Part of a small language model's weights.
Size: 10 layers, width 128.
Each number is 128 + 24 x the weight over its row's rms, rounded and kept within 0 to 255. Layers, rows and columns count from 0. Numbers have three digits each. The size before them is the row's rms in percent of the matrix's.

# layer 7 MLP up, 512x128, rms 0.311, rows 439-511, columns 64-127
106:086114102144139150101093103132115137133122097145118120135091100187152115133119135114111107092112101120121147138144131114140180160120141122144129139127093133100139153140169098140132087088129148
100:159130075099121147175133102117139104135135105094121129167150115088096128126126117105141153132108097147125067165164128141141106130076117129114155103151125114131148129157140128119135118176116143
102:116162094131141118146132104143142142131142116135129119109113154107125124136177074159147153078144097125146136114164136106135125125169122128131165177166127097145096143112118160119144140156157108
097:144097087100135159144150119116079141131124167133142108131123130115148160097153143124116099189158107084102117109137102093116144126193117119173164122129092125134117115113143136120146086126116146
099:115127111090191122150119114128134185157113150105176132148119134119152132144125152126156125160119107124131108153140123131147137101123116153167155115132155088125152142107126121117178080110081166
095:145112128118144143119101174128117157130128147148148135146089143124109119149099085116108104135135121154117079138084128115110133136129137116173125136134132121132108103101120189161151124120092148
100:132154112175138171127145156127165127131171126193157162161123123166117106106142114103123113155121130146106102122100082088125138122150114139100125124097119114120126088126131115155130168176141152
099:113122155117115103121128173127119161131112123114101109126136101107113170137102120145145122123121127144149156125144115091136094163132135102124137137091136091148107116174127158121119136137151150
108:130098081120124139117089122115179179081166158162160117157121138122165103087151135117154129158123097122145121123070112130120097129111124110158117135159104112106144174149140084115135125128131133
094:130142119076129133101146078157133152136081122089102123081121134081124145109147123155141132115110099090163104146125103118128139114135114136159141118105098087131130123111170091147135161152132146
099:130111089147139132103090125099101125118156134129158121095144123119176090128153119178131125098164134163089163159101104139120127098124105132158106123115087152131149133147086135136117118182076157
090:117122152127156108136120102133105131153049166144164099114106094110118100129124124153140121152132085145108114088177116121156144134082113113143104132134119166109098126062146166132121146131125115
104:123106134148143137177158112049156121155167128101101142136173114126086158123126158142118131156140121129124140096132152136165136079136124124138118124156097095149118105184130117081104119162104118
102:138120160107153136120149116105136112132124139166084169102134094141101137123092163090120125153118170147104102088160160126142160117123115141129140152138125138095125126139153135105127116110159111
118:132113123151148111138130119143149101116109098142064133141163078126049120146119145105178135160144131127120126125084141139179161132101113111120122133136124121102088098134136129154125065116140138
097:106090138094135112142153148126143126098132118130148135123126125139121121139127113118093148166176088152129154154159117167143150118127142113124118127163167117141100081121136137141128084112129099
096:099153109127125116124163163096108143132160156113102161148142114141116143127160141133150110131124144157178135121069142111135146096144105149106096155119111121116113156100120114140166091153176110
095:103108116119099093107158094108167130109174167097141137066144161097119125118106105141125118119123176153124115129142132088167133102107146106141134103131154120140111160130149111145137146114147132
108:109116138105098128151145112103156148115153145136132125096086150153139117166139107129147105115109108152139136122144112134131173073167131127125125136118127095107105110131091112164123121137122141
102:099084128135078159143094123120128113127135134100134117162111138125085103130113172135132095134138114129096124112134118164122139106139107125137101121125086129126140147209119184126141118125152118
097:149090124121169141136120123093148102135138139133128130158124077111092118150115119132162090161181162107162122098116182110105129117117138126134085086128126088137149108149122084119137159138111142
095:150111167083149089101140101140153114094137134156118168167128106135155117119135145112146128120131094135101135151158139132107162148128119152102155138128125154097102114080149113147163137147135133
104:136130073134110163135140166116151161126130103123158167139136130131135113160136137103147107100149138190095104149143139105168141093174132161113115114113121110114104113125078127140129131139142126
102:149132176168135146148127136096138087145151147136118130124119183108143119128091135127106108053127159166154135125084125159136159107153082122168100135142119123119125131129108116130161120064119130
100:118109139119118102143166116141153142088137120106119136098141129142098112137112114093160145163147107138111125118136151143143098075139174135127106160118123161159144150125146124127092077126101120
096:124171131095151119138115181163103105117127139122131165111106126112137094123093125130142134122120099100142127104117122120128137151114131162130158113127105130111127126162133110108152129139118147
099:121147114165099153133144160092156135115125125156143107127132115120100122108164146104083099115104151147077085124152113185169141115138151134117153146072133145074130124143095159108111124148180148
110:094108100122128085123173174138093092174133095121135155190153084149124115101107116139122094102131127158145136146146144103096129102105105147129156127105153123142126119155120140155146121151122130
109:146130114131176145149163109109124123129138167162128147113178154122109136101139137124149139141147115147148106134096116113115096100117110155134089118128143093149137105137140174073122076112124107
104:133095119149135125096148159078163093083153143149096158162144125103134136073126122157115127117142117130134142109176151127154148130153087166157127109155099116170149134159138147094115148142136121
103:144129123102136138109152085145162141165125143136103150137124133166136119148159147089126182130149131123150108125138175117104142143122105150149097134130116127113145134150164112136138101104137096
106:142106127105158174157134130114118132092135154148178077106146121119172138104139131168194132138169112136118128131081095107110136135134072138100120096089124157147138146143114160104161080138114129
110:120135152137166110081133111115161145137159107083137147135165120138101156129129109162104117159093094133136100152147140141122128112145118083134098146112160137088122100095122111142144120114139140
096:122152147110109120147107098137116134150184099132083094112143115129105118114178103118113098137146128191109094144138126173132115096101123071129158167153123119134111120098130153134120101090149117
105:102102075096122134106147156170107156154133177148161085155106094136182136096106127140104110107136145103089176089128131162163152072103123147128115167125165120130123132172108139141165131123164104
105:132115129073192147134113147111110116150168083128164119147099142155105110117091173096131137104136145112147109108096103138152153103116145132190158113143099134119155118101147131107092155132142149
105:133122128136175122164147158089094164108168133124091100177121144167111124124102158094163099114126133131115139085149106113150134122116121086121114133098096111130138135133152134130135167135142132
102:165110162132076134144096126130120146123126129114133146107161155129170160122144118137150108101124121133153193111197142109152120113145146085126107111140099110129111124186114109143104134136157158
101:142119139142104137091127122117131153128114071123160155122149085100118164139180100121161128107153098127132094085129130117108120186152109100148156112107118111100131102132116162134105134112089132
093:117110151090142073129181103112141097167092137121110117137144149100142126125155162152142128172108145125148116123145157160154143131129130130167116117115105114123162152138109173098127136142145109
099:135139137099131151103128127076131104108162131135151184130073131133136116140103122119117121097129098118096117091170080059112124124135078119155106173134119113162136151111126152140128090132119147
099:131177131145108099144129101114147110138136139122107123171191119117118126124139091140136124134172130125146114113119106134163129173144153138126152115143106073146116134131117145109119162101115088
101:147128155129149115144110098157129142075120160133128167114167085138159156134149169098117176144122103137114153094132131167158104082143124147131147100109130145103143110165131161097126111103139113
098:149095181124122109094185147158126126083132109100131107144147096152114124116121144129095156144138141124116064166090131107098166159078169071146137140118104127134136144114138116189131130162149159
099:121133130110155106115132112143130160128115112121128080140192098154108127142140119132122097116165110117095099126122159147144122126129117087129134076100099105145095121089163139125157148128120108
103:122085106118112110092141128154138190098112135131111153102163115130119125107131113153120111087156146155102143132148110144113110109120156101144096140171154118089096113149119135141100140149143133
090:131117132100137105107134149125133119095152136107100163166117142114077132131174138118123133149129162155140082111126117126153177133162116087138110115148128152162162152091135103112177099109132168
104:145147122150099133125174113117103134121147185139074158127098157085102141132119152135120109150152123100107144141135144157130098125108139143149140161123134082142067130137132141145096119118107146
100:110086098141149170103137139145167161147152169108112131155140045147123137110106138116131159128129120103103165120137106124146151110143137162143122154171079100165115152161127140117133130105105151
103:131076083151131168152139143113147169143113131130117159146139146127132125100143129124159134165093103151176138132117132142149161104132117134099141115100125122168128136119095160164131054138119154
091:125144145096100098116138156119120116170119118109118151153121144157110136121131131109149161122123093107127142127125109141114128138106156137173065141083129159073143127141149158118179089144083118
099:114106168118172133130129166161177151132136154102119127104130151138144150125134115130109157111133139111133090126156135124128147074120132099116131163112132134093091131112153142099144147154130156
097:166089116118148139082075112130143129116144114144154153143138159113132131107157166123072125138140115154148145132149106118120153157099112092127132098094117085171112114121110151133117121134119121
102:133132112124154130129140129110120172129138183096119118097112120144127123107143133073148167108129090157146143087146133117088146111135110125149137089121099142122102133144125134087144080177109094
102:140145118106123100080134096144128092108130165130082105145135153131139082140118134124135142143095112081139138126167124171130139151153115124154140161095102144143132149116126095119133126151121119
103:139161144083142124081162163114075104192149124149119107133120127125152136099080132115135162097152125139144087107115165160134141164067134122101110134129102125112143145137121123139112192098114097
094:107156159130140142122128116132139177154104092110167143142115140151154158075139119136124144124153121119118156103130128157134163180112082148140108133146083114113146144099154108140178116090128131
097:123118136148150141101102094156114116133139106109151158142121144141179117102118087125145126165125070112089114127058137114122153122128137126119176117093079125144112120122130142108166119128134152
090:120150140116148124122117165121098093128153080132117131167140119125131137117175134136169149165083087152120128100142146122119103165146130112143148119141145128068100154128069114143139109120123127
094:106133138131103116129151098101108162161128149073118130155125119163123088133166143105118137111131148090144093098154109147118087159169134124188064139133135106136131144122108149098103132163102120
106:121112160104158115107159130119091140123131168098136146145159164102142164137140153126134119134150125135134119134109159153188121151096127138135094128117120082140163144098107123097084167135126073
100:106149129117111138142163119099109131122129136152150170153091124175146130140130125115121156144166119131137090106132130115105159151130150115174116124160086085155127107153098171138129116134100155
101:113183070114109176065134120120146129118153129123156123110126134106122124105127132119151110152140124114119124131110094143163136133112115100140104139123120119116115100147128102087107155150116127
094:137146117148119118123128107139155150133104095130132112099136156133144093119160131105180147114075120116128162098134131091115121110110131111147156153151129116207112124131155138110141130132087077
088:127169146044123138093138136134126135125138106042197115132134141120153082146120161119185104140120103108137118122108133150127095131083145142134151105141126163150136092089140142156159128095137153
108:100132121166153158095163108117139146121139116148107082181140136140127099108147127117120103113142081146108115134141130126085168140091114145107120142183086140167102136089126101119112116125122142
099:116110155185145104142119116125111143109152092076089090184103137140108142120071161141180159118140116098151162144139140127105107153122078121124147129136086130133107137161138158120148130134143116
102:139155109149114091109117154151125134128141163078147177126118116140136149094117104115115137103115095142101160110165152122161137153098129124069085128098072120160121147116142128129150158112076131
101:114083176115101108143079105119073121085086131127140151113107106142132137178117126094137114111180141106138103136148092119121141138126172123179133102155112142128107133131150154157146128141141134
102:124091120100183141105093157099165124111151159144079150149112119098129108126166141071131134114155100165168136078116134096121144141087105187155149132129129114118127098140104127101128129132117129
104:104123101129122143115139154144136126140156144083123109144137119124114130140111137118132168102108131166125096107125159093107118129118147107129175177135103131084121106174166139131131093073130128
102:170136113110119098122080096102132141137124150108165118136125135097134094129101106140132131140166156133131137120117146122144174122123131124118117157158095120180140101126102150112095108174074131
087:113173167117134116077109161147129130123129114136151129107123120095137118132147114149137127161159102126087125132155147091093175172129095103159115156124092127124152140075117127145136119078167113
# layer 7 MLP down (transposed), 512x128, rms 0.179, rows 439-511, columns 64-127
103:160166173085113136158134124129133144134118168139090098130151117109122145114097168089139136129143084141116149112157145127090189093153112083110140093125105125154123078092107133157137138114116092
099:115085128120117120119140154114133142128119111134114119115133136147172153117127117153108080120121121124097139113154169173123117136115151130137102138124096130143096148167136146057129189132093116
101:108163178104095100120128135153111129099133128137156136142133170134116122105071163064124046159105136121108109139098087159144138098118139124142123110104173154093127114121130128136118123097106128
099:133108136124148124075078135160153129143122086113092110083135124100120078135118141165102173128126109106123144159118154135124190200095112142134162121140116131118150117143135133142146144121123148
097:155133150141119100132124090101123087117120138161099156120112107125168086131123142117137097114157131134120137128129099133112116119177093144123124140121135107088119108048132152137146132133148122
098:091118112172094122099154108133100126132148125110108131106140141117167159126114102162162102140103134094138125118131149137132119133143100136105115133115093159143134167069158116173166140133177139
102:183134121180113134105105109165081138120138130105092093132153134144142106151130178133169160153082127186148091174086147121147136140133123125130102160098165167137125109128161141107136132137129074
108:074121124109114151157123135103105139119132144137147147130142160143143128155154128127120090089145124120093138118164119151136170135112139151149135113126131137146135121088100156112151115113133084
106:145119119105120135153071108136172123143131118152142110166127144118167130116104098115145132157123111092146105113126147133130100104111153105133115144106132098120104131145116085133153146119150110
093:107140105129127113136136196092148103164147145131106087135116141152133136106142125136122108142149174119119125104146157155150126127132132127137159125133138174108143100097107119101154125147118086
102:134089126119110145124120162133153128094093124140165128141110105097123158089169167113140105147124143120135128112139089154162136145126150126175120145108067117126111115144094108158118139158167151
081:130154148084102112106132146155124119120186105102103147124122142137155131131114141091156117107119123133098133167132114151091115129136138153152146121133114136142120136037145116134086084139120137
108:145099117126140119091121128129176112085096144140137130088135145178142135174132120167096105154153087162133125090101141135148086133109167152123121112137104141183087159128119143097157144141092092
095:112126084157099138099121130157123133136146072082123140136131152136148104057158116138150152131139130137127106124119134108146114129128170124106166155115096133207087107105089111175166147138094157
153:139138098152098160138131117126116062116098143102169161116184182135115135082160121120183126152136133183148120146136153154112121135164138115130115131102109101194128120068111148120101123122085135
097:104104154138145095114105093153157131132128117143118113147162138083132106114136128113172142105139173146158154129126106105089125150130140139124135146155132125104123119055075111057153138123152179
101:144108150117154128141143133138142125135160095143132131134125108114120130136175154092118116120165092128095186148120183132134119175110093129152133091137133086130125170128129147151151172109101149
095:145125141120150137119095186131129149107122107122100096119154091073140145137141133127162196112163130142129128129127143150120135151136139134132126103151167122119125132052148163151141106119123136
100:118127106137160111104122137111127115192121130098114134129103120130143125130095132159091155120143108161120165137121113100129102153156119124139133130116115123135126122091102099164120124098168123
096:133122124119143079088122128126087157137131143104127107134145113109117091151158122124143138124105167179129141134090087160136119123093158095154147109106167103116119091168175115157153129172138112
097:108136134146165116144146126166151110143151101114080127115107123137129166104134125116117104137161121181136109172170097156117125155141138139123124137137137077130108170121137190111133140142149150
088:129142141175142126121088142143112142176103147093118102134156111126101163154095126121180137130119123116133107110134135146148109118122160114141133100110150088142087120081100140163171112091095126
106:162173096114075132126122127128103114115102129158117140108116155137093105112150159150163110151183132125120154138120123136111113101134132149126134103155126126182125121156142089181144138113143130
101:095121088091159111135101151098138145122163126132118148100135128112125137140124108121122170118128136137092192102139155096117112091122103122067097121116099159171107145147105145160123156115118144
098:137120098082107160114115085125133100145117143110140133056126131119127148126140134133116107104073131170119154158134157059161152126105122167144168130103116122163157133164112115123147134160111111
098:110149122136097120115103094162105140198148147118124133124120126127109174094095124134136124167119140157157132166173159122128106155106119091111112130113134122102150130140114149049170131164125118
098:153134181088143162147146119092135102134103127083105115127137137080144108141158138127099136112195149115148119103111103091137137120162119121098177140104117167090160145139117155134141117152157108
111:132149111138122102129170165117149125116108103118172092161104133126088107100124101139175125118138111137143127103152123090093123079103114141104085148094092137114130155136168167142113131149100076
099:157138142151117099117103160126161144135111100106165117153157155178134141108137126150111131152147107146101141164109092118142140104089127113115082139148116159125147111096160106098115123159108131
098:150105098146125125148105128119147113141114103103063158137159131140148143120146128127158088127203157128135131133118141123104121132138106154145143085163102129127074117201157112157112098121156122
110:083146136120135121145092183119185141109141127090137162129142091095093155126121113120097138144144124134120182126177083133102138149138118059111096111100119142140126140155102106100103119146143141
104:117100146156090160123158149110162156109122124067126137108162104087092136143148106140132166155101113101126124132124108099142117125100144139115143139100145144121136110085114166167143126088161107
106:135138136150109149070133133118171115114127128122197138141127097102104137080086122130156130161051115103150166118125137107132114146130102082118149138120127138177111100081118145172110121139113131
099:173161159171131122114141121124136134131121072144114099103133101139069116129094090121137167149117140141114149158162151101097158148148135122140093099078138132115134116114150141119146086108116116
102:116144097143122111121107132130113112173126089084119066076147142161113130116147127174121143119111140181133151165121093125114137154159120117108099138138148107152126189112119128164116177118085132
091:145101105164111120107120135143149134122177116129155145152132110103118128168100095125121118129038123125126162119182169131098116119120118117132132102095147125156048113137113139097145130141099104
103:108143128082115100117102141136138097103139117098156107111115121114124138088140109091097158113107118131122108161123136159153122141087151126158126142125138144140147108079129145092153074130147145
099:100123166108154164147154124138125092129150153153089110180087126135109144161098131131118144151138092137113070135152151130122144128137143125096143084164148104161114086089151099142165109088161113
107:154137128112120095157120176093142116106108158159108119110150129131124099135123135132119118150105096110124157108134138118106118108099097149112097194172120157080145134115131101137129166089156143
092:139130148164103138140108093158127133159095125112133119089126124165157151153167104154125143125117121141135118078101089126128133161133151105077103093091151119155109118136188109098085173126117169
100:125148160152123131122101135149090115140131145173154124137139107127132149161123073106087132149132135161146108145139156126148155170123122094148134112098124136101155135105121188085111158078128107
110:182118116114100131068165127105123126115147144115118137159124137080168133139133145126112111141168087124126167130122133102101089119131095127145158071135126121119129068145116102139133162132163151
099:090140152136107102115118126096114116154134137090140106147122129135144094122132127146142111148131096136105147148116051113119157117111109110091088115177117143176092134136143123127141139172103135
106:132159100125097137144134106129092109161114139126120122158107167153128166098150130082120124145109131127122131147160122109161122151125131075106115167159146133149134148100119106117126108118133093
103:099105117132115156128104125095131119133143130129167129115079169114173096120125129105127115105125140129105124160125107083103184123131123138159116162146121146119166166101128071114103148128173096
093:123151167082130086066106129153136125154147113107127128083124129134125136213114131112148146107105126184077173173143120143116118124116091104088127133103130110113155146140125147118141149154106150
090:145159102146144132114108129118125131116157082109127090149115096135119112103124142122112123114117133061166161154140101126105128155115116160074145159149170131139144178149152116114117130113094109
093:130144175139145084104112095126133131084159130140125101118112115174112136141105140127068126160121103140112149157148101144165151151146117136118139131149132175099148094132158139152133139136144109
112:108113124186128143157115093102091137116141069130127083136135117147111108161110148081144166137123106120111139123134127144128112109155163115113111193145174131124150104181068133160174120127171122
104:147103124163105150160162092150163126130121159139154152124114124108178091089136155073103136161137127144140102148148146137095150131140083135114121134113136098157149135199107149179118121157124099
088:100133158137136125145138118122108123154168114143152094138137143122118081107132173096131123132038112152151115106123135157170141149120094153092150138148123094144100106172144152161127101125113127
103:072080112132100116131128129087111088128144120129153125106134119124132145140157134080158094156135161134190149135142118107166124144155121117134117081149138097170139092096111131130144106102089115
097:141145114145156114133139153142102108118103106129142146156152130119124131144118093097161163119167102085111129083076122106103124099174146126148113122142158143108167137075145116110090115126135117
103:109123161119141144127124160098119135143114148126189168146111114122160124157104168138102100167093115150096143166096126139136133130143125140141116149112111127116121132078124098061126103108140122
102:098132109145090150133144105124154085128083186141103110112136151124120166140133139094142141122075147131159125135148179116162116107117084127114136147077156157133120135117165139136133076140172129
101:100116118123124168094112128111178124136120145114101115158135133158179121184135145120110145128108111146131124140146117156116100130110114112109104150115133170139142123142089126072125079143116124
094:142085133071119143112126114129095083085171126173114095141173122140089134160139136126096120132172122062115142103172134154173125151177129158137118102156152130173135117117099142127128127169156115
092:138139164118093124112131135121166157114099123122184160129160115113104144128144103129105151131202115091122138143163132136148110119121106116105106128110143127108167140090112132100115085166159109
082:135122125133113125176154128108154079160136141113144109089121142109116104106101097130130159102058159115135122157105127117141127122115157121130122152134112124166134111155160198152099101154166117
092:122137193134129110105122178161127113095138126121108162127128142136113127150114138142121170146097124143119128087124162121131169136118131137128172115120110091148123140176162123077129113140139111
104:144156120120120097134133139102118115138158117163135117130124112153117123101132135167113123092126131114178158088119159097098129088128101161121124136137118157110151083113145129133156134129136113
096:130089128102155072145139166162094106113177129130128132158136121157139152175111130135167139163108127098165137044103117122115124168144127134127161137158105105107115094141129117145127133110153144
100:164155145129146092110121121141085181132140105154146116157133149142136104114114126124113191113138116151089129115157130138123109097127125125118113115124140114139139100175175130149107134092149123
092:093136123149125122156157119120137114126141115150147132129109122123147111116047109108108115117056132118114114113101124092164159133120177127109099097135124128087129164167101150156113169154121168
090:130094083174117114135096128106149132132165143138133157166104117138072157126117176110114140084079123151104140153125121142111125148132150095121111149116124101125095103145126119131138140127096125
100:107142139132142143111149132137075125105103160109135162085142136131112115153111132145117108146149132124124134110171117122098122077174151120107132109109152126088147131097121099145140110161153143
104:138134126130115126112121100113136137122147133161138116145099110142117092112140112115132150129105169149105065098138121140179161124096162151114093104135161138152140121124178125159170094094139111
091:133153154122189121140152104063123141120113097143160105170125136069118116144113094139101103143142137122153122122104123140143100116092118117122116119159113161095133107065108151064105087117133125
097:115106140138092126112114125141134146170163133117146066113122107134133118141064128120146130155104103133095131125140108126136122138136166150097122109113105134087093133120114156110137133126126153
102:136121126135101115160139124182103096099116116094134127112150169113176119117085135166138141091126141133118141191081158107144122138185106128109170180165142119096138103119124161128115112141104090
103:124107129136147090103091148124136097110097098122154153107111158143132126116095077147156135123104138124122137110124126146115166168121171131099132177158123120113115147119134113150121155138118145
098:167130127104168121103112165112121156116089083159128124163139065172121127142097128095104117120117144135130102089113112185132113153100123118119154117126111113101129145117128108119133119117131154
092:108076078131087132150151131109156137111119155158149096118154098123124128171148117166126139125077111108140114105092131178202086108157131114143145107118133144116087096093098133125110140125088122